{"n_layer": 17, "d_model": 128, "n_head": 4, "n_kv_head": 4, "head_dim": 32, "d_mlp": 1024, "vocab_size": 8192, "activation": "gelu", "norm": "layernorm", "norm_place": "pre", "norm_eps": 1e-05, "positions": "rope", "rope_base": 2470.0, "rope_fraction": 0.25, "qk_norm": false, "attn_scale": 0.177, "bias": "all", "tie_embeddings": false, "parallel_block": true, "init": "uniform", "init_std_qkv": 0.0258, "init_std_o": 0.0258, "init_std_up": 0.0258, "init_std_down": 0.0, "optimizer": "adamw", "lr": 0.00202, "beta1": 0.9, "beta2": 0.98, "weight_decay": 0.072, "lr_head": 0.0105, "warmup_steps": 243, "schedule": "cos", "final_lr_fraction": 0.03, "batch_tokens": 32768, "seq_len": 768, "doc_mask": true, "train_tokens": 260300000, "steps": 7944, "dataset": "wikipedia_en"}
Each number is 200 + 30 x the weight over its row's rms, rounded and kept within 0 to 999. Layers, rows and columns count from 0. The size before them is the row's rms in percent of the matrix's.

# up: layer 7 MLP up, 1024x128, rms 0.0385, rows 704-730, columns 0-127
# down: layer 7 MLP down (transposed), 1024x128, rms 0.0324, rows 704-730, columns 0-127
up704,008,182,205,151,183,179,220,172,196,197,259,171,186,174,165,214,277,221,187,174,131,253,210,184,206,198,206,187,180,202,153,187,273,224,220,165,193,222,194,234,266,228,157,198,167,195,220,203,244,182,210,141,220,216,211,187,194,172,222,191,209,256,216,180,214,220,199,190,197,207,203,209,207,221,225,189,203,208,191,231,191,188,172,188,208,218,96,229,238,199,225,198,143,169,210,204,206,265,165,200,202,264,211,185,234,199,221,222,177,236,216,166,229,264,198,228,235,258,189,195,176,198,262,201,189,210,159,200,232
down704,006,152,239,244,192,215,208,174,192,226,156,224,239,209,270,182,200,174,215,183,312,185,197,195,201,186,209,232,245,182,244,186,215,226,168,241,270,195,227,202,201,165,196,154,282,197,209,173,205,169,160,170,207,186,200,248,210,139,284,194,199,222,230,185,212,209,204,197,176,198,210,173,236,223,212,271,208,236,200,162,189,212,187,167,196,222,186,229,221,176,205,231,196,205,230,191,206,229,234,225,217,212,224,181,140,203,230,183,244,248,211,238,198,207,225,226,212,191,218,230,165,161,164,209,222,183,189,193,202
up705,008,240,216,204,172,257,206,187,176,190,199,212,238,236,204,227,207,208,214,212,128,164,177,214,170,191,219,253,194,177,160,199,146,166,181,196,184,194,215,167,150,212,205,212,214,215,225,199,146,209,224,168,181,202,180,209,197,230,189,210,167,163,193,187,224,216,197,163,242,133,136,209,178,167,193,192,192,227,189,148,197,192,160,219,191,231,209,128,228,211,204,190,274,255,202,213,200,175,203,195,163,88,177,194,218,210,180,214,212,250,191,114,173,160,182,173,184,215,209,192,168,197,163,196,178,170,228,174,185
down705,005,225,177,196,218,216,222,213,181,170,229,246,305,173,171,214,153,204,221,242,205,210,202,197,203,209,166,202,176,211,176,248,215,153,180,188,162,228,223,199,206,195,219,207,176,192,163,220,201,251,196,162,191,234,161,197,164,208,146,164,260,244,194,216,142,187,234,172,210,219,247,155,209,220,191,161,182,152,247,185,227,179,201,159,211,214,212,155,140,191,216,182,184,220,203,185,155,179,224,167,179,232,209,209,200,162,233,221,116,141,228,182,222,173,213,179,198,203,156,175,217,189,185,247,215,241,234,231,203
up706,011,183,184,230,230,240,255,245,196,213,223,173,202,232,235,241,228,236,260,243,171,221,202,231,222,228,179,250,196,161,202,185,219,164,223,219,210,162,275,199,234,197,225,186,211,208,230,174,231,237,260,196,204,254,227,227,227,232,221,206,221,194,239,233,228,185,205,227,234,202,219,173,168,199,216,241,216,192,204,191,217,221,236,212,203,242,227,207,208,206,200,231,265,231,206,210,193,219,219,105,123,146,196,263,224,195,216,163,179,223,214,175,207,153,248,221,242,204,217,211,199,233,228,232,188,188,210,199,214
down706,007,206,229,183,200,212,181,219,200,185,232,188,226,201,219,220,210,213,164,203,225,258,232,186,172,170,227,185,229,199,180,240,213,286,180,188,240,256,182,223,223,217,213,188,195,163,161,303,183,215,167,201,240,217,182,170,155,216,220,182,208,261,213,249,189,183,226,181,159,213,195,216,205,179,205,180,192,176,206,156,206,167,193,230,218,238,216,184,177,213,227,208,248,201,230,212,205,214,220,247,327,259,209,210,222,165,180,211,192,223,184,216,205,217,226,169,197,271,173,144,209,184,223,201,209,235,216,202,198
up707,015,173,179,174,191,180,200,190,161,176,141,183,170,187,152,159,155,181,169,200,179,176,183,181,180,191,191,189,165,147,185,184,187,217,180,163,180,168,181,166,194,135,182,189,183,169,196,180,167,201,170,151,196,149,179,183,190,169,167,171,199,172,187,162,169,159,169,168,170,171,191,152,155,176,171,190,187,192,194,169,201,170,182,202,184,185,135,170,151,170,168,196,171,179,163,176,161,203,181,135,134,127,174,197,183,185,166,164,189,164,170,114,204,171,161,199,174,155,183,183,212,166,174,183,191,169,191,188,176
down707,006,209,198,187,150,188,124,171,234,224,177,166,174,167,175,163,226,216,146,160,168,243,230,201,186,156,225,159,215,159,215,184,240,187,189,267,170,228,172,184,190,211,253,209,202,185,138,193,162,171,225,136,180,187,207,181,158,220,213,201,179,163,209,216,195,190,207,194,155,206,132,211,218,195,177,171,237,130,215,187,170,207,156,234,225,163,182,206,214,167,192,193,245,212,223,198,206,205,188,254,224,257,218,222,193,208,183,161,207,245,178,235,169,172,170,191,173,239,193,184,189,217,225,114,183,215,196,191,198
up708,009,222,201,219,237,226,245,217,184,207,205,184,182,253,223,239,276,242,237,252,138,241,200,225,217,202,174,237,191,173,190,209,207,203,199,185,198,169,263,197,236,210,209,179,180,214,206,201,218,230,262,137,206,220,197,255,216,234,198,218,210,189,241,248,239,193,206,204,226,194,216,167,163,209,209,224,205,198,216,204,190,205,212,225,216,231,173,201,192,225,194,250,255,196,220,210,196,201,225,148,98,139,184,259,224,202,206,213,202,191,205,159,209,138,261,220,240,205,215,200,173,244,236,212,209,185,253,183,212
down708,006,202,181,182,195,204,218,229,175,190,214,224,218,170,221,197,174,186,186,181,213,210,217,202,171,187,203,214,237,192,181,201,215,252,190,229,199,251,160,206,172,220,222,210,217,156,161,294,186,202,166,189,244,228,208,147,163,199,237,158,214,257,161,257,189,184,232,186,160,193,182,171,200,169,218,177,198,190,222,148,236,178,204,242,244,229,251,184,221,201,204,178,243,210,226,185,170,236,224,226,319,265,219,219,247,172,184,189,164,229,219,230,160,186,212,189,201,244,207,136,208,187,212,199,199,210,191,249,200
up709,333,230,215,183,220,149,253,179,188,202,230,205,174,225,228,189,191,225,238,212,282,262,177,247,203,186,185,212,162,216,188,239,201,165,233,256,198,247,222,150,188,203,154,225,116,222,230,168,221,217,166,206,208,230,176,211,213,227,172,196,203,196,175,180,204,166,239,154,226,152,217,176,125,182,208,203,248,265,207,202,183,199,201,222,196,195,153,195,242,229,197,205,186,216,201,228,212,230,169,205,237,165,190,188,156,211,216,191,190,218,224,121,188,152,233,204,211,203,200,205,115,217,213,220,199,201,204,179,203
down709,355,219,188,192,194,220,146,220,200,183,206,232,201,183,173,164,198,183,185,156,100,207,223,181,191,184,228,190,187,196,195,179,209,195,147,186,206,151,185,252,222,179,240,175,253,236,174,222,199,177,217,240,219,177,235,212,194,207,219,244,215,224,214,223,207,251,145,255,162,209,178,252,225,251,200,208,192,187,224,218,191,209,189,165,239,217,282,178,155,167,195,172,235,186,174,182,174,162,168,178,145,215,230,215,220,202,208,191,207,198,224,304,170,214,176,178,220,168,229,193,246,173,208,180,222,157,199,160,190
up710,010,192,173,184,165,226,226,214,158,197,201,180,190,205,227,171,189,199,220,231,119,173,189,170,181,191,203,213,170,123,173,182,158,172,197,174,210,181,240,180,183,161,174,184,224,195,222,183,202,236,231,146,181,204,231,195,204,210,183,201,223,184,227,193,225,175,189,195,234,176,222,146,172,194,188,213,196,200,194,168,220,203,232,214,197,203,155,188,194,194,176,225,227,233,193,202,171,228,182,104,134,77,189,235,208,199,187,150,177,217,197,91,196,132,205,187,208,178,179,200,199,201,186,206,174,220,180,200,205
down710,006,218,183,207,235,214,152,212,218,231,175,190,229,165,187,220,196,238,166,178,180,247,244,190,201,188,187,168,219,204,194,236,262,226,151,195,197,204,202,222,239,211,265,212,186,168,184,264,177,201,178,186,213,192,192,180,167,210,212,154,198,223,218,248,210,200,213,176,164,181,169,211,211,210,178,173,206,146,195,164,214,194,161,224,188,211,205,201,153,191,196,196,226,197,242,195,203,162,227,251,318,311,225,230,204,187,179,183,205,216,159,203,214,204,185,193,193,260,165,134,214,178,166,227,195,195,242,170,219
up711,012,222,228,215,220,224,206,199,213,199,219,200,203,207,252,231,253,207,184,259,133,253,209,198,198,226,187,246,223,191,181,197,190,218,231,211,219,213,220,188,237,247,207,185,202,215,238,231,230,235,187,165,200,204,244,236,212,184,248,215,234,187,230,148,259,207,167,188,227,180,216,214,168,200,191,199,273,189,214,195,209,232,218,226,210,226,248,174,226,240,213,221,225,211,213,221,196,242,179,166,135,103,189,231,210,244,219,239,220,219,228,132,220,120,263,197,223,194,205,201,192,214,191,214,202,147,190,198,225
down711,007,211,200,221,198,223,247,220,190,258,231,201,198,199,242,136,234,180,238,152,228,172,212,179,231,189,238,201,182,188,210,191,217,232,181,215,195,221,195,218,158,148,255,223,243,148,135,237,183,201,228,210,197,232,188,171,210,232,225,206,216,200,207,242,182,214,257,170,170,145,217,191,197,194,197,184,170,177,235,224,202,259,211,243,220,150,150,206,180,217,243,224,237,185,233,221,195,191,225,244,279,271,253,239,209,191,197,186,211,205,175,213,161,247,198,220,246,223,221,167,204,180,248,198,164,231,217,196,197
up712,011,236,229,207,211,247,206,181,221,207,200,242,216,228,239,218,179,202,208,228,219,191,199,193,192,201,225,243,228,211,206,234,169,211,137,199,181,218,185,185,185,201,210,220,210,209,215,227,189,203,213,185,205,226,173,239,204,206,205,231,173,175,226,192,205,186,184,204,226,191,175,211,200,201,207,209,191,240,216,158,228,193,161,224,190,255,339,128,204,208,270,203,283,193,181,180,202,162,192,240,219,151,169,188,209,236,172,271,244,213,191,103,223,160,186,215,188,169,228,211,201,195,176,238,210,181,247,206,213
down712,006,230,162,228,232,240,223,233,211,244,249,209,264,183,208,186,194,204,177,238,168,195,179,242,208,241,199,200,182,207,180,224,246,135,243,222,199,236,225,235,185,173,238,236,221,229,182,200,224,241,218,256,187,231,205,204,185,225,175,196,246,197,206,267,184,233,232,207,222,200,221,175,219,185,193,186,202,170,202,226,209,249,198,195,188,165,211,223,199,237,182,185,151,274,225,271,160,226,216,168,230,213,214,250,237,195,240,240,169,146,242,234,227,205,194,174,239,174,179,209,261,222,230,218,175,240,226,223,219
up713,362,190,233,214,172,278,157,130,227,200,175,238,218,153,160,198,184,213,204,250,214,204,194,233,226,209,222,215,192,182,178,187,207,208,168,163,232,226,146,168,181,172,203,247,210,208,217,255,224,207,189,215,145,201,234,241,198,212,198,159,202,154,215,215,198,161,188,267,177,192,215,207,186,174,160,171,229,235,154,211,169,205,205,219,198,193,171,170,251,261,202,216,159,227,201,205,146,140,237,159,204,215,200,191,248,184,215,199,207,188,222,157,155,195,204,259,216,232,206,156,232,181,163,167,153,176,251,197,178
down713,340,223,211,236,182,168,212,210,229,205,223,224,184,217,250,219,178,214,157,175,252,200,244,250,186,185,152,209,222,183,195,207,185,180,175,221,180,222,225,195,223,200,181,161,247,153,177,176,201,263,168,265,134,215,177,242,207,165,141,239,218,184,266,207,188,214,206,229,239,205,202,186,140,185,254,181,211,196,191,234,215,208,224,198,192,172,123,213,194,236,173,161,163,175,227,223,184,202,190,180,195,177,180,171,221,217,173,159,234,164,209,141,209,213,192,139,235,224,266,205,219,173,166,181,205,233,223,208,237
up714,011,222,219,189,166,233,136,187,246,198,241,215,200,190,216,204,209,173,181,218,178,149,184,167,206,195,216,226,209,191,201,217,167,189,189,219,177,226,163,157,177,190,181,201,214,219,171,234,158,208,201,149,147,230,214,198,194,242,199,200,202,148,222,165,256,245,196,200,218,156,173,224,200,166,185,173,183,164,174,135,170,200,200,216,179,194,162,160,215,201,175,189,248,211,218,199,169,188,180,235,243,189,168,231,193,222,161,269,233,225,197,102,169,134,186,218,169,174,195,191,206,115,157,208,157,160,188,200,172
down714,008,214,142,196,216,189,226,217,167,222,230,188,187,239,207,181,169,196,216,207,175,149,180,194,180,189,195,196,155,216,174,234,187,204,192,139,163,126,271,223,190,182,232,243,185,227,232,205,186,214,192,268,205,205,198,171,202,230,132,182,209,185,148,255,205,185,194,211,211,175,273,186,187,176,173,194,189,185,171,218,225,252,196,226,195,153,197,191,182,239,226,190,139,227,167,237,193,182,177,192,169,179,169,193,232,187,202,156,159,137,239,166,222,217,220,179,233,154,134,175,231,209,173,236,210,220,212,187,247
up715,017,220,202,182,175,241,170,150,196,213,204,232,206,192,182,213,212,174,179,193,192,141,187,201,197,194,219,223,207,161,171,214,199,200,149,188,166,194,159,170,182,139,162,208,191,197,209,211,147,220,204,135,165,219,190,183,181,240,190,189,193,156,214,192,221,239,204,169,201,146,155,189,180,160,172,175,187,177,183,142,196,205,147,219,176,214,93,147,189,192,185,199,212,202,178,183,163,184,195,206,226,153,176,223,176,202,138,215,219,204,207,99,185,152,195,237,183,149,212,186,185,142,171,217,165,155,190,183,184
down715,007,168,140,185,182,166,179,212,189,187,231,215,205,191,170,202,147,201,174,232,203,213,158,165,158,175,189,171,143,219,203,242,208,173,193,166,205,189,266,187,184,197,226,202,167,253,188,197,194,181,159,165,202,173,188,227,176,177,154,141,205,211,154,208,194,166,189,215,211,210,228,171,176,207,179,182,216,159,179,172,226,212,190,154,176,147,206,207,198,222,219,164,133,230,204,284,193,179,177,217,141,166,155,205,239,151,204,179,160,172,220,194,197,174,176,124,176,185,118,154,224,239,185,193,197,201,191,205,220
up716,313,191,191,157,220,237,197,202,241,216,189,229,219,194,190,124,247,210,218,190,184,192,196,193,210,196,193,214,188,153,215,200,173,271,171,204,181,204,153,247,202,203,209,209,233,186,245,241,115,195,189,169,149,219,164,152,207,208,191,258,234,206,210,186,268,176,191,192,260,174,158,185,175,202,232,216,195,190,232,214,180,247,177,206,173,245,203,173,138,198,174,175,183,219,162,152,213,167,219,214,193,188,213,233,197,191,141,224,235,203,192,207,245,180,195,198,291,177,209,178,233,242,215,223,243,179,210,234,176
down716,335,194,164,212,158,258,132,197,153,191,203,167,211,181,226,202,226,196,235,222,232,217,204,188,181,165,208,223,252,201,192,243,227,186,227,215,227,174,195,177,196,170,198,169,183,242,247,197,270,188,201,117,210,130,214,282,171,244,182,223,208,198,180,205,191,199,201,219,195,244,180,166,231,258,184,201,248,191,169,208,174,176,218,147,210,200,231,195,262,218,182,220,146,196,204,218,186,214,210,194,218,167,229,194,178,160,226,184,175,195,230,136,137,196,173,220,217,237,238,205,217,162,220,151,201,212,174,196,186
up717,010,166,187,210,234,164,251,244,198,185,178,174,167,257,188,194,200,222,238,211,188,212,207,211,202,211,189,191,190,196,233,205,202,189,232,206,242,218,248,217,241,252,235,227,224,209,172,176,205,192,208,253,208,220,221,195,216,228,171,223,195,209,201,225,183,187,194,248,160,215,242,196,219,240,225,241,185,203,208,221,212,167,236,236,175,186,253,229,170,184,199,210,189,201,239,200,207,231,251,164,80,241,219,210,231,181,234,206,175,175,150,192,216,289,201,193,244,219,211,219,213,258,253,219,243,261,216,228,230
down717,006,235,188,186,189,192,155,197,154,230,229,203,207,205,178,227,185,217,173,197,189,232,209,218,205,167,227,168,222,209,152,211,204,247,206,222,158,235,167,221,191,178,164,191,164,219,188,185,164,219,224,160,204,192,178,186,174,177,235,207,171,176,167,216,197,182,197,182,207,228,175,187,217,149,190,158,235,190,167,171,160,188,187,205,250,248,199,139,244,144,199,178,218,200,192,208,227,218,169,193,315,250,193,186,209,175,127,177,134,199,234,273,186,155,188,193,128,196,184,169,173,219,173,173,173,197,184,245,193
up718,010,167,190,204,221,163,198,255,220,166,228,154,179,183,191,175,192,212,230,207,237,270,195,167,206,201,158,175,192,241,218,182,202,198,224,213,200,190,224,214,241,256,219,176,191,202,131,199,245,142,203,237,228,177,161,210,214,144,215,230,193,221,190,173,159,126,188,244,202,253,224,213,218,220,228,214,187,215,205,221,185,180,252,161,218,177,333,210,207,203,217,186,190,159,215,198,212,189,164,195,147,259,191,194,229,219,231,189,159,167,192,241,211,188,204,174,210,225,188,208,216,240,208,167,214,205,222,220,211
down718,006,220,243,203,197,224,261,185,213,226,165,160,182,252,286,152,223,184,195,165,167,152,227,253,219,206,198,235,217,174,165,176,176,221,211,202,191,203,154,224,184,205,181,216,252,138,218,193,200,231,224,282,181,219,212,103,203,223,230,225,206,185,227,219,238,218,201,190,171,182,233,231,196,168,213,236,150,228,201,243,188,226,194,246,189,221,210,215,219,218,173,236,224,199,169,166,188,250,202,170,243,200,209,178,182,217,210,240,231,192,212,191,183,239,247,234,250,170,238,225,183,175,206,209,199,201,164,195,212
up719,328,213,221,177,194,209,194,145,216,200,150,201,215,143,226,178,187,186,140,223,180,188,177,199,188,229,224,235,241,215,200,196,205,195,136,191,228,157,181,168,196,211,171,219,220,183,161,212,203,176,163,199,200,207,204,215,173,198,237,172,203,185,227,217,180,170,238,251,183,168,209,205,269,198,218,155,226,247,195,201,203,198,181,222,224,199,154,167,264,213,276,188,239,203,219,221,146,247,196,205,170,214,200,225,181,210,243,149,245,191,265,212,191,137,212,226,263,206,246,237,272,200,168,181,165,166,226,225,198
down719,343,198,173,224,216,219,234,251,189,234,204,214,189,231,199,233,226,227,271,211,261,222,192,233,184,187,195,171,220,209,207,252,184,166,238,283,182,281,201,257,195,226,195,219,175,206,237,197,179,247,183,193,252,190,182,182,169,207,191,180,165,206,185,176,175,193,187,135,187,185,182,206,170,192,226,216,181,216,210,154,209,182,230,185,216,201,155,232,198,231,174,250,156,181,150,194,266,182,181,204,197,211,165,195,182,163,167,229,201,154,154,163,215,173,129,174,159,224,164,159,176,178,219,237,224,200,169,209,191
up720,011,205,193,197,185,173,149,152,199,190,172,204,194,179,157,191,186,155,185,179,174,167,140,186,195,169,160,179,187,181,181,185,194,183,157,184,169,184,143,192,140,190,180,139,163,169,203,193,154,171,131,177,154,163,135,164,155,164,212,174,197,196,178,159,182,204,176,171,182,169,188,187,189,162,182,182,210,184,173,189,175,166,170,202,169,182,137,171,195,170,157,171,170,186,176,158,185,182,171,174,179,203,181,162,176,166,188,173,178,187,170,136,163,181,144,167,174,193,177,182,182,182,211,150,158,142,160,185,193
down720,005,208,208,218,185,181,261,239,174,199,236,182,193,232,184,196,237,225,220,214,203,150,237,170,222,230,269,235,187,241,162,221,181,214,197,174,231,188,226,184,238,178,183,179,181,225,229,185,270,195,204,154,189,244,224,270,219,212,212,225,195,174,216,180,203,195,197,225,246,238,239,179,188,247,188,215,204,247,228,217,209,200,203,162,240,203,172,166,207,198,224,218,191,207,172,258,231,178,231,160,176,176,195,212,222,195,292,179,213,199,212,237,231,222,208,274,201,170,269,201,170,209,180,268,247,206,218,186,162
up721,009,213,200,195,174,225,199,192,174,211,141,207,220,206,186,202,211,200,158,241,143,175,190,171,188,219,204,216,191,155,190,188,175,245,197,180,256,174,204,168,193,145,185,185,188,182,229,193,175,240,171,202,201,184,201,207,196,176,173,196,258,151,201,131,219,209,184,160,231,169,216,170,156,179,178,201,232,175,229,176,219,217,216,231,204,206,151,183,175,205,167,224,197,213,197,182,166,245,169,119,167,66,188,234,207,220,198,177,234,206,170,120,202,193,228,194,204,168,200,190,213,181,164,163,208,135,212,200,191
down721,006,229,187,240,153,194,174,199,207,237,252,173,205,184,189,163,230,230,229,153,189,236,264,174,235,203,231,180,209,184,208,195,238,201,177,264,149,215,191,194,176,236,279,230,226,176,162,213,229,232,239,141,182,216,234,192,195,251,232,204,193,166,259,233,228,209,231,184,181,215,168,195,229,225,220,181,236,163,246,221,208,223,190,249,236,155,205,197,206,192,231,193,246,220,229,211,215,179,221,239,225,247,259,231,220,222,211,178,189,245,184,229,164,186,172,239,198,263,213,180,202,201,242,173,203,241,211,185,221
up722,312,190,181,159,173,214,167,217,127,170,202,187,244,186,191,206,175,211,171,221,203,190,237,234,154,212,225,226,214,209,143,220,187,212,169,207,163,156,215,190,148,172,210,147,218,197,218,289,173,231,213,146,166,247,215,197,213,249,222,159,214,175,184,198,169,263,227,208,190,210,157,153,246,206,191,212,244,225,196,218,219,199,158,219,215,174,216,250,233,193,251,212,163,253,225,189,209,195,239,198,192,192,260,194,234,175,193,196,196,172,222,183,248,186,157,249,201,227,225,223,207,226,172,126,227,181,200,196,213
down722,310,207,180,252,202,219,228,208,223,183,203,219,217,155,151,206,176,217,208,157,223,192,201,165,258,264,222,216,213,200,270,258,209,229,246,185,239,206,222,209,177,200,185,211,132,189,242,130,202,130,210,198,187,227,202,174,167,135,214,187,220,259,178,176,270,187,175,172,202,197,197,198,188,207,257,171,209,147,193,206,175,154,198,223,158,204,207,221,212,216,225,233,209,223,159,235,222,163,191,194,171,209,208,183,178,235,202,196,240,224,181,147,165,198,223,230,173,186,181,148,164,234,198,220,160,220,184,183,161
up723,009,193,198,151,191,220,199,153,200,210,235,200,182,223,249,250,311,199,173,207,125,200,208,220,204,207,218,244,219,217,173,223,209,218,185,199,188,226,217,206,266,206,149,175,204,242,238,216,209,211,208,95,175,219,244,210,196,216,202,185,190,198,216,195,251,216,217,186,212,150,205,212,205,196,196,192,204,154,167,186,206,215,169,228,201,220,72,196,227,200,207,196,203,203,199,213,174,226,195,209,184,190,180,227,211,216,191,237,199,217,224,139,190,219,227,273,223,214,212,167,162,169,208,219,192,176,188,183,194
down723,005,173,195,199,184,157,180,180,151,205,218,249,217,165,253,169,190,149,258,192,297,193,161,183,185,155,216,183,226,178,251,195,210,255,199,197,257,194,197,203,178,160,192,222,243,184,216,188,160,196,204,189,187,209,170,180,200,168,209,139,224,217,155,230,157,174,229,171,158,155,191,130,234,183,226,204,205,231,183,158,212,227,205,132,198,197,187,192,203,204,207,183,152,198,237,238,204,197,207,222,248,216,205,191,214,181,208,149,193,192,233,214,223,179,189,132,231,189,163,164,178,175,196,217,167,189,154,229,241
up724,308,190,249,202,218,190,153,195,238,176,217,211,246,191,196,234,232,216,233,253,197,234,229,228,177,186,282,215,224,176,194,194,192,238,192,158,211,160,161,199,224,179,222,171,200,245,162,222,218,241,206,201,226,174,153,216,164,206,274,207,188,172,230,200,208,192,206,249,226,155,185,212,207,193,186,190,232,231,169,182,168,210,144,164,198,161,166,172,214,192,171,236,224,243,172,161,188,249,210,162,219,198,236,164,248,180,161,160,248,107,204,174,218,255,178,185,227,201,200,190,183,156,212,216,209,200,197,200,148
down724,306,205,197,271,201,179,210,217,212,272,191,199,173,210,178,166,224,211,207,161,168,141,194,201,203,197,186,217,165,193,178,176,177,213,140,197,226,202,200,174,226,193,199,131,192,195,224,212,173,189,215,229,124,184,239,196,225,195,178,198,253,183,203,196,196,199,159,218,188,198,223,173,211,170,224,172,170,166,238,186,219,184,200,212,208,268,202,198,229,250,209,116,229,212,262,201,170,170,198,168,236,229,254,176,155,180,169,195,199,226,187,206,247,246,146,249,226,189,256,232,229,215,145,189,205,253,201,182,235
up725,009,245,220,217,215,262,185,203,214,237,206,238,250,210,218,225,275,204,204,218,210,187,211,179,219,214,190,237,236,177,210,228,163,229,192,229,217,188,167,168,199,190,203,224,186,194,224,235,177,245,227,193,198,248,222,213,223,239,214,220,227,146,233,178,228,243,210,175,246,165,222,180,196,201,175,189,212,182,217,160,234,264,223,231,208,250,191,179,207,227,231,205,259,224,201,184,161,223,191,201,226,116,174,251,201,251,198,233,257,205,215,130,207,158,256,241,198,161,232,202,247,173,178,199,183,163,236,180,199
down725,006,170,182,187,152,184,189,218,219,188,234,188,182,157,176,148,149,181,186,160,143,184,216,180,187,185,188,183,129,188,191,211,156,197,175,183,164,207,185,188,174,202,233,244,200,193,198,259,209,226,223,230,163,217,203,157,148,195,168,126,207,195,178,254,239,200,211,210,181,182,192,208,188,178,180,148,187,188,176,202,219,213,161,231,197,121,221,197,156,239,192,161,206,254,220,229,195,175,191,183,196,222,198,236,254,157,159,160,156,201,208,184,171,188,157,169,283,227,150,165,211,195,237,222,180,200,187,175,224
up726,011,187,240,185,197,187,127,159,220,187,205,220,211,169,154,181,185,161,177,157,298,182,178,208,223,208,210,194,207,206,204,197,226,231,220,198,169,202,137,192,210,182,158,213,179,189,142,241,153,174,141,220,191,174,174,187,164,195,233,198,211,191,181,164,187,212,204,150,169,194,169,233,247,160,189,190,187,187,187,203,180,184,172,221,199,180,196,187,192,179,193,169,138,161,211,184,207,221,200,247,308,257,186,187,202,207,178,251,224,173,195,265,197,214,142,228,181,210,205,191,228,151,218,186,178,157,212,210,173
down726,007,214,197,215,193,193,225,196,201,218,183,175,119,229,216,185,209,196,226,211,146,171,199,225,195,216,195,229,163,224,211,190,140,179,210,189,201,176,218,183,192,205,185,201,236,230,228,121,247,189,232,185,194,207,242,201,238,188,191,213,206,147,184,188,227,212,178,243,216,229,231,226,211,216,164,213,201,260,201,262,219,250,208,176,227,167,198,234,233,210,236,227,162,250,140,215,208,186,183,227,72,188,191,183,176,201,254,201,235,213,215,155,190,210,239,248,219,141,216,239,198,232,195,201,236,195,174,212,208
up727,011,221,214,196,208,215,171,202,230,203,180,229,253,233,154,194,210,186,179,167,240,112,174,222,240,207,215,237,178,167,190,173,207,246,219,192,168,198,216,176,183,164,201,250,222,185,193,227,158,228,210,299,163,198,225,182,177,249,183,215,218,165,182,201,211,244,218,165,180,186,165,206,237,159,198,219,158,193,202,186,214,165,176,253,193,206,205,174,196,197,177,171,210,237,239,176,211,213,208,251,258,189,193,218,206,209,150,259,249,233,162,169,211,252,178,227,194,223,227,216,273,158,220,193,179,178,244,206,174
down727,008,226,168,201,159,148,175,217,190,189,225,173,193,214,157,218,123,248,198,236,151,236,227,214,137,187,233,186,165,217,188,261,168,180,172,191,177,178,221,198,219,209,194,202,192,240,191,162,201,194,190,146,203,184,197,180,169,175,161,141,209,181,178,253,175,185,172,223,212,229,212,186,216,205,159,173,207,185,198,190,234,230,173,174,239,183,179,178,191,185,216,181,159,244,113,211,173,197,179,214,101,230,190,167,182,162,245,158,151,172,261,216,186,175,188,203,182,167,164,185,194,211,167,221,214,197,175,221,193
up728,320,155,236,187,166,242,237,176,201,183,171,225,252,190,196,135,233,160,222,253,183,216,205,227,226,217,203,201,208,168,150,196,145,233,138,182,215,120,176,176,205,224,256,232,214,230,215,230,181,167,206,196,211,200,174,204,199,183,230,196,229,212,197,246,210,193,171,210,186,224,207,228,174,217,212,121,228,190,184,179,201,239,164,228,224,249,165,191,237,191,187,191,142,211,213,215,176,209,153,196,199,203,222,242,209,240,176,172,232,231,199,195,199,166,176,220,239,129,236,213,240,189,259,144,202,189,204,196,151
down728,332,182,209,179,207,184,189,190,209,236,235,159,145,195,227,231,207,260,179,193,244,219,191,239,135,202,196,197,228,221,202,233,197,149,212,195,186,239,134,205,229,206,155,153,193,236,231,184,213,216,209,295,223,190,208,222,209,217,202,139,209,169,158,176,166,181,250,199,185,189,180,196,210,180,228,216,223,230,198,206,184,149,276,191,185,145,159,183,198,199,208,225,224,219,221,214,237,154,199,177,222,205,171,205,193,160,198,246,196,164,168,127,178,206,209,192,147,265,224,199,159,214,165,222,192,216,197,192,249
up729,012,213,232,219,214,254,204,205,212,229,234,208,220,213,213,235,256,207,215,251,194,193,190,227,236,248,205,254,200,155,193,192,236,209,224,214,191,199,220,183,206,181,200,204,193,210,251,208,206,241,241,165,185,250,264,196,199,223,257,209,239,182,240,203,248,240,203,185,239,193,183,184,174,187,187,198,256,196,209,169,213,243,204,242,215,246,129,200,216,216,210,230,235,229,204,201,185,233,190,159,175,110,214,271,202,229,183,193,215,254,222,136,194,155,261,233,232,207,225,228,217,189,225,231,165,169,199,196,208
down729,006,215,207,156,177,193,181,199,201,190,240,150,187,218,242,191,213,233,189,175,199,220,218,156,152,147,246,188,191,232,188,254,199,285,145,167,247,228,233,211,222,213,237,173,215,181,140,277,195,200,175,161,231,211,188,203,189,218,195,178,214,221,182,231,195,194,239,184,182,196,196,238,202,182,136,188,190,181,206,179,210,178,179,223,201,164,189,200,165,198,256,223,229,205,210,196,212,183,230,264,265,266,223,216,224,136,239,181,188,223,178,196,166,224,243,194,204,233,179,116,196,183,215,193,205,205,179,173,206
up730,013,225,197,213,214,236,193,187,204,206,210,206,204,203,237,225,223,208,214,226,134,191,202,191,194,196,191,239,207,171,181,218,187,185,140,195,173,192,212,175,178,189,209,162,185,212,216,212,187,216,233,125,170,207,171,236,196,221,204,209,185,169,239,201,236,186,176,194,231,174,192,175,152,190,184,204,202,206,198,151,211,204,186,222,191,244,195,148,205,210,219,206,266,200,179,181,169,174,193,166,141,122,155,230,187,219,158,221,207,213,197,55,187,95,233,207,198,159,205,213,172,196,161,218,179,160,201,185,202
down730,007,186,175,181,208,219,207,238,201,211,234,215,258,205,215,177,187,190,178,211,211,176,188,186,154,197,224,200,187,200,165,246,266,221,189,195,207,219,199,218,182,186,249,224,175,182,178,280,190,223,160,236,231,232,196,149,168,223,188,179,214,224,178,268,175,216,220,193,183,168,219,181,182,157,189,186,182,157,199,165,220,203,169,218,158,171,215,197,183,245,191,175,201,238,245,279,171,234,219,201,287,219,223,251,268,152,237,195,157,157,207,224,202,207,188,157,225,199,183,126,241,196,220,217,169,222,220,186,203